From a checkpoint of a small transformer trained on Wikipedia: LayerNorm before each block, biases.
Each number is 128 + 32 x the weight over the matrix's rms, rounded and kept within 0 to 255. Layers, rows and columns count from 0. Numbers have three digits each.

# down: layer 10 MLP down (transposed), 640x160, rms 0.159, rows 155-236, columns 0-79
# up: layer 10 MLP up, 640x160, rms 0.161, rows 156-236, columns 0-79
down155:138101154122162147189170167077130140161115124110152111106111108105118092169152083119185129099123157134130067164183148121148143115145096183139118100104103141148124147137130125102176179086189077115104122144093159178099102092126175095083118118
up156:120103112138149095096118116136095131153176079116138116145075037195102093078135101120126149139150111112136144075113113104111177146120096080103104147157175176202210107120133140127115106125073120078067143116079138087073071130077043106115139100
down156:078114133143146104163145171164102082188178082101148059091112142128120168091137165101129102107073131138073088108133136171116104107130117095145165119151141095161150174144082095135085135115118139182126153136143107107095179134164116078105093116
up157:149118122166125112094112134136114085132155126133204104129126139124145155093161088108093139083162125139081111100129118162137098120154133169078164151140099132097149109155144147151156135170175159084167097160137186128141147083176081069175109170
down157:143133169172116143151146181151115112136182089170106110186120132117161157116089136169153174096123138124157210166178192131078096145120097029112109151119076171134096133149085160101152139150096131063073050109086172118159125133154161127161087093
up158:160077147128154044133106082184157124125120077108145048102122112177118091095151148106118120079136151134079128115087067074115133059108107116109132155148086112158141127107158121120168109082049085128111144120149100082125193156116140117124108064
down158:168156085168119143115108140057157182137085155133124122118072156108140205099141115135141096134113149150132151120103189132091117122105150137105122135172137188108151074165167168100143147150128191130097186124138102116112091177105167112131123060
up159:155169139139139119144179038111158076109092125148155128103096194136149092114088144131111169132132106098087055207157090128109154126127158118134109186120098155109097151122179079084149128101145186149136128191126135137124138121148181176148128115
down159:113163134125138103103114167089098092152144168091117173151154055134161160136134125141172124156198069117217140054106178122172137092136109149126158144123162112149156071104140163109084110164142129139148116090166075147109158117199115105120135126
up160:128169081128140138130092109138081149182126154144097132164157086111106116153093121189151101144123127106099103162141101155132120127128099159118184085132154072082102169151154131126135206082136156086164155125163096133160139108158166197124108140
down160:143130120143108130146090124149178140164129083137153106131124121170138199090139173102127154071114120130116173128105174107167105098112125136091133139124120116145191041198166181112116081147131061139083157101129117159104158114086052143116139148
up161:163102092098135137156129147123130158165107201097121104127116103142160076096153102151091097146163103186098135133105158089137172111131095139106130126153127109077139104122120106193128096187109167173195076154194115137088138176086194094134107198
down161:138149162098115107096063156094152130172088132133167178165084113132130178181093134139157151123126165121105149156089114135164117079088100120125101116133158129160073123117134097087109109102141163170129199065142085175139090129116137169150153111
up162:141147112132118109153207162091200094113111117149133109113097140205094118146136134134114088068156137095156106154120087096098183148146146121119108171167046141172160145123148133089107116146131137115137107139147095081154164109124095100145095093
down162:099141108120115105115163128107076112148158154186102124102070173062098192169112113106121057066112081102080151128158123128152138159099133109134101198050058167139200140136122141156183122141101110155152188166107086148097056110091094163147108109
up163:156115170172170118087125075156133099117098151171083165095123080124060107169136143165080129127164092123190173181092140141057115153186153130180163103128143063074117173168121053123151167135146152106099169102135095096109118171073103085114143096
down163:097155113157151206127122127178114124089193116129103115156119156110115127123031067135167134134147132111075154170160092160172202130069130105116120140152078132074110088130153097087063152186118136118152112138140086129108102145148126152144085167
up164:103160122111140127181159199139069071168096118089152160174150143113110123087138122103059071154158096163121097131106162091127124088155102117028157111162094143113134062081108134095135174158113129130132088143103156130123116111126179163134103118
down164:100155124154155151198155158116090194186115163143125095138121119110168089142071140091155117115174163112141094144141143114131142108122132037065147077109149072086178122089147142184097098097107169173150140115088049105095124156107150085145123125
up165:149159121203145131054116121079096122092116133188077120157109101106173120129156168112131131144126121166153130112077092168056146092146123158149163169093136132081139104109102154134119066126082140113146176114085089194178171104122090113115084111
down165:057093125055161131139089096112176116156112128091156145081147100144097141181120094104094110100147067143142121179160110131108162107121117108113144113141187161147126162134136152168000149163117157101149137139116200138111137146155098130156153133
up166:114184150128095110120132165079121104076135131137148150112139140175092130041149182123076113070086118140077172083101091163128101105191080145172113182152156125113159172144145121106137148128109092104122137133069115120117169132083135135100125145
down166:102114158121121145133089087086150125051182178118102127142141041162102207137135131135130146129079088111164068096116126172024110131180086122087102110101085154097184079138154125102120107172048079090138119147109135121142142147175128145171070111
up167:036160117079161172078126165137106167153116064175075065126138096112124133132176157101047122104046127128143093151091105110145059146173073157117113096113095091084078162172122098151144068076147088075162168123163153108146168150097107150149170120
down167:167138135192142140136140120106104094123116137190172150142068095130209139138093118108111158109154082142127055164118093082111086141102077106146127117098202112186059111123116108085127120128118142178102079135130136105175091089116139106146135130
up168:181115202106141106118149149137168102141098111129143153191146129112125101118101165101128131172152127100119103140142152037072157099143127117105130181145128133126078129125175130153093102146147160126113167068128096071127132141138107077169112129
down168:097118081084150138130064108095178143125128121159099115140137100170091115147167185146142146102147136135144133133195180171146159124175138139170200166088111143122111140166083151100087155152158172149112116183101152129187087177115105121112146061
up169:166165148129168092131139086123169157061074126069114171133125070099156031188142185205188171139139118113111113108192145087171102158103129123133131099115086131103120153141149146117060144131167130134172152111128119148147120153127062097098106120
down169:103147168136102149118113089141086113176147137167122119084102156153107116160114121073091083151155090127143173118088143160126154096142152063116142124151119140172107065129099177071161161115072091134131118151130097147133120105159103114196139073
up170:113164102132122095205112154107055109071115085129154100135192113154129101069117124191120157148108147148171118127125164153195119098144176185065077147098147073158139059135149181123137100128071153127147132070085108172156156071140097206111136111
down170:057144116098133199182131114177116136133133147163141101104211142080092101143133159073109132099129160107161159056108119107141116180165114043194146094145125116115103076096112078065121134102129107180136159058080122171122102062175153154151125103
up171:123173098151167094126162057091116159149110109148128116086118121116109116112200161127104087081148113155085145171179126188125112133144167155170169145101160148145127137093123145145132131138089119187126144075162174119123156124126122129144099117
down171:201138154124144161076103107150091122108086134129145164163191157139170152129111125105148151131129108125113149089091138072134163139108149162127110149137118120167150098174160188106138162136145071073127204154073177119152140112112141111109124056
up172:127122132152064097162121156084123132097107108105100120168170113116107122115143124175158133134097169141161096170193109107093129107144113137132123111171114147106169088148086107110110169195109111135130103146135179094092170117190183067148040170
down172:060124179162181070155113167163154094167157118186103173113144147120072175073172133133112116133102091143087105156146093164143155117108174085136113127165176168127127171146130109124149077113184174215119123134128046112115120111082090143123144086
up173:132127133172054087085093120108142122152159126120182140106123081190121103156184118105109137085202156104121129070133130163134115110114180091069156106113116152105114106137069117083149065141161144140166105149131140091184139100162106150134153137
down173:119149171110178170116134141143181111108162171130110165118117109105185118100085214117120156147132113109140053123088140064143172070097144143190115146155152138124103186174146145188089132165116108156079107119141083079149132079124104111134095122
up174:161118171153094117108118120058122117083133161121122063122150136094101115125116167156126150177146101178046179175140161087102121152180154089099114099096096106084074134157147118144067113134143099153150127151060151095122108130118131143118113133
down174:063119153129138117102151121138094093124144082113161104120149105101092094098197100089169128110167109038133127172125123172165133128115120184178193119120091153160117142121123149183149122104105113077129094080153110181163170150128082109159141131
up175:134152224123143138073122162127144144103205127155155093088132089081141116109084122096146155104121134122159135177103091146107141135209140135118151181076165191133128124135129155112147133160117153139077149125143121171048153104136087080140091126
down175:122178143093117121103119139161142119186147123123108142137173149136164093140151136112174074222118119133162123126160154128154183105112179143093114119150163054126141120173114143153111142093118125123129127090136178186121093085132103120117151068
up176:101134132166180120161122192127130146105122124126169137154128070088114069129158172074118171133113101118103150173187111151083075100109121085143112120164071115147144096101128140118148128128151099141115132158162158130148176115152125125197124088
down176:052091129165145128162154171121164105111119143164109146167118137151153103149108088176117148129073152138107132072138083118166144141127140140096173144083140089060104145090165136135156149134119117104152136102144154107075121143109187154107089149
up177:128174123093169103085098147184127125126110174129072139099150085115112119139096149138137159050125108111142115152159132097112190117122153141134064132130073135166133124177135083104144126132120082114123144097184170163128118134154114137133138098
down177:139073125107134139152110154124114179125105151140144194144089078175151114128108118116149145157129134151084146126124112154145083115144143065169068093207149125133197124113097131196117159124165159128102131101170129132129162089144093129083125145
up178:125109092092138115108137138136117129115160087137170141162074123147131073161056123076102098139116118151123152210145151124145116114225156111115125088152138147164172153122144111072144097110079147094157080149159186090114113134167132051146162124
down178:128142144136157166125174144124107154125143189167118090118136146189144085078115181150121109131160152049071103189127114124121127128123111095125109078112121086132110116164116152208157124147111101138128112097068159152125127133128193138130108182
up179:111190078071080172103112163093145093128092106096184142080160112120195110134157091110149105103138097128094088126123124109184174169109169137111064079084141090173144155187065131139113178124109161079119173114144070136165124111169066127141188107
down179:123155076093058159075114099135142124129161159146078125122173131074153175158085205128105161158171095085156114102161115130098154180125034145047111120169135064178087120112059136176147176142115117104155185104144164137102112112176112176077091173
up180:107185209117150141133106064175092046071107082093101188083131192144108100134126149081108139218135107174106122117138129160060128138125117060066136161149129153138149162105122128160157122141117141113160160139120148102097108120166119145119103075
down180:105128181126101131140169102148099131077077101122118112112081150109207159156141158177077105143168090153152114114195172124068111189150144162069172118148157136092139114136140119212144192124116108103178170143112152114070152109155089168087164097
up181:142169129172127131118114104158145039140070109124156068134133119144117086094141096086153124105198132132109160138121168163118158076102107112155102139108141139146120129100203160124084163096125138127077129071154145117178096161083163104163081094
down181:155118121119073100150153139126109121140171123115132227141133119096160146121135151168096100151138149115153144093134114125168093171102145108163122126145136069079111129074099099113096148144192136157119068166103089132120121110101144156135153119
up182:149104087116161133118112156162159137121111118089153154037220113084127085139117105143139118156154125196112095133151115149171174130109147054120170089166133151127112120126156145144150154073096106119157143125109165148113143115134115104141106138
down182:167157106109143166127118125196141085161128112143099121124057135163157097140171167102141071159164110133135145125126183074151120132118152111163167126115165119135125217191119134100120113175148072128134116119147184109128091093154118134177141092
up183:121185098117167084135115099112156089119114139128110157167118188122032126170146142161088147108088107112125137127031125099156066147183129141112150104111156073159175083134077128121122091181074110138142130161155108137130134127127137083114123127
down183:102181117098146160084166160139144091087138136137066161134147172078100108107117152149113151084095144135124184079105091093194172163102164161110169096132144059130145064097156161181086132161122108100178175106140043113114131126142121074117067132
up184:143123126113168151162145121116171148119106115133065132090143113172074137123145117103137132162139098130132174128114133103197142135134165158125138134124120107169152193112094140103160104119145186093173145171128172108166149108099202126126160147
down184:104136109132098069129088124129139116108157096127077111092115140141142118102135136126140167062193140075113132121147174147111113059132086120083120131091139137157090113168141104135104109124114131155112075130152079075087208157137164123146239125
up185:117119176139200166131070168140130102104117110097043175182155174053127113159135112112093156070100159087180150099107093099161126166123139134168166108117144042141125140112130149092106189129126140193172116134160103144083142089116171120211142139
down185:104111136113083107075130186097027097094196180201132140184110151098116143148154150117147079124184121126217165083136103112149178103116106168083114080084138161154118100122167155098083134108154226149164168104172081108128091162107089178105147087
up186:137106132129168146112123103147118132106028136145054093083091140086096154095100106119124145098184131117150183105113106145181136105134108151144191151123129147104145117110155081155104091137120150073180128081126141185131087118123106135131123108
down186:137115139123073153115179106179131131154160072125241155119128133114141082138145143136169076162134149106188105096104114140138089158098173142121138131145076150168119129067142134064162112139125120188054108161083111112145110162119131120064137128
up187:137095151141113200145107117112107165113188159138093115144116184144124137195173093110153099126177142140081140123088124133105105159138144102136101124074098152167082096133096128164112154163126163139108173192147123122105143123109110147133148146
down187:108119112145120098160090145124160110180097128120136162108087184105103135157076144103085159114144141122141117192104149146140161107113102122129140098170113234106157113139083157111094166119133127067124025144157173139147119079151178102153163124
up188:143110116087133147164152118127152079131150169107166163133147106125122097105098080142173142099165141115191139089164117121102132141143177144145114082116143140193188082121148140160108109149126149139115138151139087110066146128134067154125169093
down188:138127165164119168139124146113153116105169111139168059113140132148089142130121139126196120175130147155053134165165116152116094143138126128124103133138171124201157176157134076121107111191124183137164114087172110136118135107113177117151121137
up189:097082115103142219138086104137142095062120098140180137108154088196159161124043130094151089132169133122171155091152125092099085101053098209164183129153182170116133129136170035135097129097130154139108143123091126131211089078167086102138116179
down189:130122105120087122089121134159079058199147196176120100116178120126113161095133079147162172232125135143092124131092117123125195081070195088122151035106131106106116096131139190133158108136144142114162108151091101194134155143149163111136129114
up190:122184085121123143098092157117172136160135082134133085162160117142113136155142120149108117138122158144123163130159142094032124106106119047120109190094117160102092139093086146155156101118151069192104170123132153097139149087136094121133158087
down190:123089157106116121092187090131155205057125135063162110123070178127115099113159082172118126128141136147100123106117130102131096118120166213100178115100140112108158109172132113109205155101059133078163099123143116086145120146157137187079082128
up191:146152145127103113159116132157105135120063104127107103096166121115166124188198208139115153112120065164136164107118131121162096118157212144106121076120070167111083115087094127128085144060113119114100154121134066100134115052152098140195146142
down191:146081106164106095151106104149152114147147075097113128080158171109101170049143110052122101113105129072116179110139139101113075116102135135193114153146104104134149114060092130166151141086103098122111089086133136123159196115140149209115101096
up192:147149108172130134149136085161141216166135165154101125067140099147112134125142163119072097135120162087163206042121105113088121130101137089122118129173064100147104141117089046079139111149164175132124181143099187158098111142002154169047127112
down192:118119120082147188117140137064112110140144138120053127071126135072156154164105106125156078086076127178096099111094132159045129177120104041116102117182111110129153191118089166157140224118091095189104146149088192137143132133122126113180089155
up193:157098095116079168100159136147144154110103123116121085165058127150144090154092092214091109166140132155112078056077141144245174036142108110110066170160160102117083146108068157154138109054198063148161158147108088092129080082092105135098091197
down193:122166124135082148096116132103177145083136104133156120104145180101155082100085134167120129149122117109118169094124177145135183097124118110120166072179175125121103126206172113190155078170122120100076078139216133154115145119133204167105186085
up194:105130131112121153090174137122154145100102152143102148124096180050116097189151077128151134108134113134130198100143082136144144107114137079090088090126160087169126195174097182130098102123119185156134162073162073080142105138098107188105188173
down194:116145115149190127183140112161130205156109077120140124054148161098054098101090131099134119075170133157095164087135122177151184128151168050098111169188189129107138193109123097155150096151109128126129146068163058188111166123135141136114110149
up195:132130133115117142079133133090087082110107124116091160095103083118207080093100138137158113126121096129111129190116151063169126131107083148098081129114150127153128129108105082151103152142116118154171152098189131103120079135063177114222150126
down195:128085107153142124147135081104080153140117177156085102121173090178121179101193113133104168139148140109173131065106129147076136128101117149128188107166108162117141113083163144097161030119130111080132108124145151165107180129151135114095120195
up196:104132149152167123148172086047142153133114157174179131126125148088083104143159108126101122142108124156108136215105093137088121152118116158199068124108122138055185172100163156120106175183185120140149097162108144147146114138150173133133119139
down196:099120140143138110110154046182158164150130109121101134131075177115109150134126140063130094129114150130165072119154123139088143116099116133094102115154136116123126124145109139145113146170102087139171127093129067126119131107106096079175127105
up197:127137102113172095120108160137148145167138102162103132157150169078077114097092124104029129149131134112160085108153090109156113119117136144149114084131127076116112097080133083143128158057118157154117124107140098097135150148170110121174188142
down197:166117121119122098110104122067118126102082122125150154060195097126144099099140178067173103137093175121156101108141142192121198115140162180144120129117161098094130089115181120171103161153131130104118179111129142190173126126128130142125085116
up198:096117155146099090130136145088084122110110095103082103151176150164153081116104153135075147106104117168069084189129131140160172140106164189102175169142127137136050103113140137133115132106103100108195127133076164112157241120184154157168148145
down198:191151112089140180104097145168087162103142199112085155040136105090073109112148117127158171095171100142127211157144141172106122129098135162117148094159135171104114124116072127184107151203109139135109166141135159162097122170117109176123100129
up199:118200079129130137163159196137156180150098105128166111153142183091142231151161105120102148105151083176189095131107080091158131096112150123162110153122122081146142124095091106132131183122134128108116142163183133171095166078160122149190147133
down199:116177056100130106147066139087101158173098114066146128123133143124121177159143190116119114132135045134080098081140091141121107177136209049096148098141118154152190100118123102091236113146054110131127174132169104158109150110133060151129125187
up200:141135093129222117080110116152129054094149104127087110196128140074080145142176110112140153131076171122148109159096110080133130131120147153179084129130166140184139134148171090037139088155135144097116126143124094097085137130062146091148116119
down200:072066118167038172124159142131085106173106023100098163094098099080211116161208188077114100140105173078120068094131119169177071106099130128133104139087120120100104142103133066062110194138130108121164109163192165115139095128092113093160186136
up201:224136092190149091126165132124104153138114108098213139102137113155152161086076097147175089178141075166176150099117117180098115102183027128164128078138170145134189107095136079112151159157104135125138124117126182123078144108122155031115078053
down201:073138138100116148097110140086202127132125138139159163114176156114165121141141160066148124148123198097112127143138137107085151122087131138071132160126132145081137175149119149151130079124141103051121124105133201129145113148152102164112149158
up202:161107129147112134128124150184118100133187079070190143098110081075160149148112122150094125150138102154126073160102105143113171141190128194165076088174114140106164094104090115159093141126139097087148132137142145149143066101128209080147078158
down202:075141106096126090070097124109100131108114149186071148154140150149099174115085154104141163133102125143096100103101130143134132132140104137143124116090134152162125138128156186102110117132166156138132132162153085115058182093091080155122136113
up203:136167092107136142082100122147140136147138194153108148105167124128111107117112102164128166121131132174184094119145120129118102104149186153105076069166100148152117156079122158149152128084114090136138086036167140177141152140154153116132111118
down203:072153175142112069141108180114186151092192155139205070152116126171109103155114148152141101107106096143091135131144185158155084109174171105149151138160149141081104054125119137154099176151144123133153087131060158078123135080112110161199154137
up204:192120107127172122079119123147148127084120100097142169150142128165072127102117141127160100159183149093083154083121091096163138073081165077132110149117117130131069098153071193136108110152166154168138121159114091154172091129088154127138191100
down204:107091083161063123054113135125154137089166163111132082203136140096140112132169155122109077139124149139176120147097117141067111170124134091133109089189109130154125164133124127124154106112110078148110145125176149082089154106119176110130127088
up205:131175169135184112168146080118157137125107125067177082168107038109101124102131172122106132155095101107110160157107088104122184108107152062119094047061182114125083170160063076131151093151092187125171132144155150139139074122070084170143151140
down205:097157140105100108114135107078091119153176166108170172148139177165084140139186123110203131148101198097150140066158124069108135107190121138103097135104115094099144076064116140104108146128159088096140190154109081118142093133071108133132113092
up206:132139200086140085125112164149112130126158110105099097146075131094071135142108142112115107181125140136119145103100083123079105092160133148118101097119142143128182199146128051098111142145132113154109112119068101108176144083160122179161091153
down206:145114122126072078146143124074139146170111167137129141173095123139121148152090132129115171097118132148152138122178137108134125161124170133133086182148170103158183105138171040110149131159152097255160170135152169161106165118119157123146120127
up207:088115111167162140147089078157118128119109170116135110183120163143131142104052059090123104169193152071119058107172115181129179150142110102117096163130141149161107107146121137135072088151133177098156117064171127127132110152170112184110142105
down207:100120136126096110184122255133135164168160060112141165143161109153128154142168163147142067141133131164103200144067135131148140125148169132176125150122113104149183118067165138144167135103106089196085188147155106104074076136144171096119134158
up208:149160149141093151146173102174136144148081130157118196136144040100092069186128144158112152120144177134104163086059161074184134053144115112123106111140134121080145159145108138155105077157130116182083151089139153159174123128142119098177131139
down208:067102149117114145185116169053087119113163136119102107092142158095145158150175140134137169166142123139204108185128134133195081154117131128143108159137137177127109134112123126094112107097125099172146143093128127128096158123135094126103155039
up209:130169154164125170125123110149112153109124048113102124067101110095112121074128043149081196077095168058120172206128121094122095134141068101159105187153129216057147190145155078143155161157185099129141131106148171092142129078140100134166139167
down209:092132177092163138091107086127138129144076133157164040104073168133151086063094091153106166156130083133111117169162126137114128090106121132136140117111140149154135172135071178150163138151137159132037142087092140074102067117108092138119147111
up210:128119149099108151149058163087108136131140148122157135067143126161128107130128114099085165139062120142149180173152071138112128114180108196093141152126116061184169102135123091103099130085139145185125129095090120102179111129115112082131087142
down210:148130122085179113160087204096162133130112098124176080139056082121113086064172125107082138061138148114163198114107185091149113159159126079116108115137127115086095099157127188196145149152103101188097123155137080097114148088137117121149161124
up211:112130114078132093136035132118136157144137112099060140163114135137158099141142098147107160094079105164144129141151123123117134137117137170072130162113115084093153139118094154151103116119157171107073094141133108131134121139095093115158151094
down211:174120117154129152134158099139119140125113142115160118122096096073116104089154132147123083152159111138140177126109109112142150123086107122141132119072145125127130124176142129112116160130086115070119055135122131120109169099087118177080147136
up212:163095086100138140133116072130171109134124164132122112082122125149141098153127078166092123107101137153143171095086107052134111142095074134190140145100158088180127206100150128140121124119096116152164138163134164178070133140153158150141142150
down212:121100158058077140111102122138143138199127166140138113111079142146144107172098122112112143155169115127072121155112128110152123099080062118119117111049196071086085168130144127153164130088118072091132075121084127108135159113144224117121077120
up213:111119118077101108126101154106084148132109114066106136137141157057051131126146154117144114143125104124088143101133163139122162117146153128100088152138161117135159122078173084156086119053082081143150109136194180105077155091091048088095123102
down213:142125129147086159096085151185119082107115142081099130137149137174140142096090178123159146134184151097150090150150170146168122110101074141166159078163164107118154066145160158090167190130136134113161206085144150083154062084126138112129104135
up214:128149160144092133092079155168085135100119170188161122156116188071159077107100085117126159067167084089084088087133095090109127124126123103149114076137154123073147111072133114089080086165162125080173120129133132141139168115133112103147170123
down214:132138116107046122126095175137137123147109171096166166081087115144115168195099053144105095132088162117185093093075120132107190093126150130127067221064105083147122068122133201120117075120123144134135060132137104170134189156173134108106105040
up215:134148124048123202076152179080142029064184126112052096133100162134119118047147156154139100122159119151159119176121140122128071113139121111143095169192089154144130164113087122149181098084050137145113119105143187196167105095175098081135153098
down215:145124140130142159142162167185137121165125168162116145075086104096131083113113133136143109091187185116139103135082130164130120150084149108193130126105068182067078069151085165137110203133165206138143138153093149164128144097184094141138182158
up216:126112148156137212160111110156130122125095118133142128073106152116152180095199096086174128092155074097121124101121075153136156124135121102137123092102208126060126104198132121083124129123178125065140122111121077105125123100095122063163097131
down216:114097163102139149141158168104147127111112091141134092100143150134059146071139173111107148097169109087171128131102126159110094119154147139137111106175106168166138177153146082106092153142155126124079104186120157071090113121157119151143137149
up217:103171146105174185089132143114148137100095167080093129150159135167129126122107163164173131139101150121136138109093164049098103119103150128101088173133124095122108162118099106166126165149111064134083172153158195136121126147168094119124140176
down217:113128095121105151114128117138118132125100087060123095179125118090161104127103125101121137071180123029138095112166188145125148147121089084131096193082116195151121130201100117108104162086105065113113163092098114153160164099127141143129098120
up218:177163113116117125135100161125169092121154041163124100138151143105112163093118161108101192174137144142119173128160201111155094089112123152182197150087187103093108152179067121108111105125153083117169178165154147166144098096103101131160148099
down218:157106150094133158096166106136103137136114122144126158170096132159116125141197175107124114143070169114141137091113141124102101146108167160147115108135142148139137146136147103104150150118168181090066152139137121151160222116162102157078085148
up219:127052096107173128129101067146176143182136105119155104156108137112112158125122133122155143121096159135121102143050147146137140111119147088126131166175183121152139126100145151104116167146128139123127158139147091121125107107121128101177074070
down219:118098150117150160152112086105189142120119100187139083099137142137079085107120157118119150098138137129173177133097147136099124128175164169114080195137084158127182124066159085128093091097103107121121115191139085100133170121119129159118143155
up220:149153134092146153154145091155167138159137120137131074128111138127131142094124139111104188143174151131105096215150100096121090088146135100079098086165134172118119118105138153156143145122174079115181083077151113120125149105104122120186139083
down220:104158104126116150085118119114136143122141155164098160109143130151094170116125117123173071177149106211088170098131129123140105160147104096109174104195091107145168203140144159114169108109067145136150130121118098163081193061110136089123066099
up221:132124110141133138147169128147135117094173100091152073122109094144153123101201175176099184085105099191030092122143134122114142134098115071118159168093094125181125069104110061138101166160105136109111112148164171118175068167116169145147093167
down221:122106128126099158155098063156072149127114135105108106136178167085151127144103099154164099116142121154169189157124149147172134118106142087127158049149150107061109173136167150101129133119120085116168146109091140142127189111145122121159121143
up222:141161179186145182148122152016123157112168082120147120138129218117119117096161097113107122088137102155123142139114154074144124115166139168141134161131152089177127145133109103114179169140147098084076152066130147103132093102113151108151150129
down222:106083085117142126095145135169077092150092122183116172102137129113133212151140124123146144128143134164157155099126096129134148114063120109120143148103105102177107090166154060134133107137124126148137167156132109151144152138126072154087138098
up223:138148154125086134084103170139161187113150149162147111122139115159148055141178150145081139165110150152132153152141119080164118136107156170059084113159084114186070152178091167105127141167116166102148112145105157110122113170147142190086126137
down223:081139116105097173085155131133158130214113146131170127141122106152159146155151112138152076112122160091126142159154134120130119133121110140090171123134128129108119117129169169086145112166127151124090113182098153125116164081112139140153157120
up224:122067190121155137057118077170130111155163123068060139169170113116092143144150145103139087154116111090121079146118119100172150139075078117136181125158135116177133119098128186113092122101155141109139206110110061170202090159127118075119111088
down224:120164139169111107135122086078140121176141081088151111177130072166073103127088126218152071057104117138138142101106114121116154126111063141155146129126108123176137115139074063135118082122070148154118139166130184155133139133091067203158130104
up225:122134080104121120138131124117093126134119149195132122089174034100156148155128160110187134173123179065107179076096119106162112107176137089171119123143080135125142146098086074141080121059112167132048172127206138135126096111110200125178128185
down225:124100145129138201115128113153127159091109111119100179144115076178114145113114130181090162154142135125141175107137151106153078127153112161117141103118089085125139121144113080102106150175084119146084146131098221126120134128106123117126168118
up226:023166071172149137143034141084155114135098137103104161138219115188137086179116162170139131132089113138134187156187170186133132167165119085122092112146056118161150169144175120090126175096119101104144149120108128156100149109114100088154130108
down226:040115095103126133136135134155141176165082099164154167114121108125119116089146104094118130122130125128105109162140123093112191142103108102090151141075183162098096067120101123123115118133135151097128143164142068120096083142168151108136135092
up227:134159085141132095139113084144146090153139151125122135113145183101152090160138137142093116147090118117121111102165118137143134128129152121145102128135118073135119124155122092132099086158146064151131165112180141108130132125098144114153132152
down227:145102131069116113159156122105149149145139160108109130122141154163119132147174153078146106136150178152114153149125118173052151184137151130077158158131127113135163173095167121179138138109102101169096144150143121126141158094148114124120104174
up228:101155149148165178105122120104145110105151134109174055095151087066091134065147182151095137140134055156105209134048204114148237096212088105127094127154141117088078217136097083133108171126166091049162147178119168093124141130143187144126115065
down228:059122136104103155116108072114127097048228153042125105058135111089097194160138172152105129119118156126073201072039118147163190094225117094128104134109160055112180156075110066096172092179107172175162101165051107101125122125096135117091166098
up229:104122095103150162111139101103158138109162116148113055155110132097096114116192124161126117129171188110116149075062169120093095140108122083174147085122098146103144086118161097160103143084159114152101145131131147126144169132128112135130142095
down229:182103199136048066128116175142076132164116148142198181138124084171140131140117147124118134144142124157132151152163181163150134137111170163117083107168155127145150169113098080146135162134149111080133170148145123124093074131157116119109135143
up230:150059167140132141129106122115107069146134085124141110164152154090172116172169153094076097118119140121161076127152097106119089096166120128227210127088081112167168099141113122175161160160135042159088077174068109207169115091117190102129068129
down230:142134104158169112150125119090122099155126163132129129137114152138156115163082092178140144133113116103000126163109034152138175166104155080086142161108161135143089199119196164087080159042125155089166174138121118109137116149130139155137136126
up231:171126173149147127157150142102099098068159028109096127184153120122176131142125178167124157106126078207181154123079068110173080108098162076144159120124148088083140177169142109107119149107118125138111130094101157102119142125159104136150128158
down231:103145131118119166181114184121172118162105172068082097158133102180122115131091181163158137119105121087073123133160108161154099167069117065145171135149141085136158106090139177114113164113136084089152120116198146068077146175061122089151107064
up232:106074158112137169133145140120166138050120088092155166193091119101112106153168116173162197144151173172113085106094104086137089132125120154139144112152122142150150098085184150187130142086126101160146147124143133143070133105124134085172132186
down232:098109129149130068144111177167155120195109146120137190101065084133106145129110081140106068159080171143141176160147124092110126091142164120095170128138182138162111074166150119085189117145088184144170122140127139147105146158105116074128102140
up233:160101152137144135145105108142110109084145120126124075156112155120103098126169070170128112139163080143134106119119095129107156088056127167098114108114120088115158094130122147194124148108065113130196139151111135140111121153148174130109071152
down233:133132106131146084230091140110120033105128152171074101152117138131171137146146102137092198100042162131113115194186081124147135166127153100138089149119158148108082076076137155032168159131153114137148107104188159126127092108121080165086135154
up234:184114110117204107139115121105075077137105076169071106097155168192132098170102104145106152161157066150114157207085101090131094120064165141142130126145118110142106145078163130095150106096154123079167118143177066125120112146122080079137156164
down234:098066142133138115122044152167122189127158130133095110135106121146172171072142190171054105158162187142101160127117125109141146137074105087124116187119139073136102146138155160130133141120157152101078133151166144144170150111159186180117170137
up235:144193114133195115126132145099107115160128103137143124121079127157017151123123139120147131137119133165122170136073109093117120121094179166082084137158146065125151108124110125076126124104160151149089163099070175067162178100202129128144151131
down235:103046106119169138087052070166130151116140152158098115074144158131168109067115179076132173114187098134109110148165058143091124133119166094164118135104137162158174088150122188113100126200140168181122135124163083108082051095131166165091112102
up236:182118114125180078141149095186059135135144165073119116124163076109130125120124152094160118088101095065128115085125142089148141131144118166098186135164142148175161114137109109118146114131169079111124152160149098117076130153150157075080097145
down236:170134142115125103179088140106093125189128118125135138105075139229083119117170180081099095154119091137103134146153069111158114127091177138119068132150125154110091164096120104122131182138124145158134135125161159158152128050134130128079164124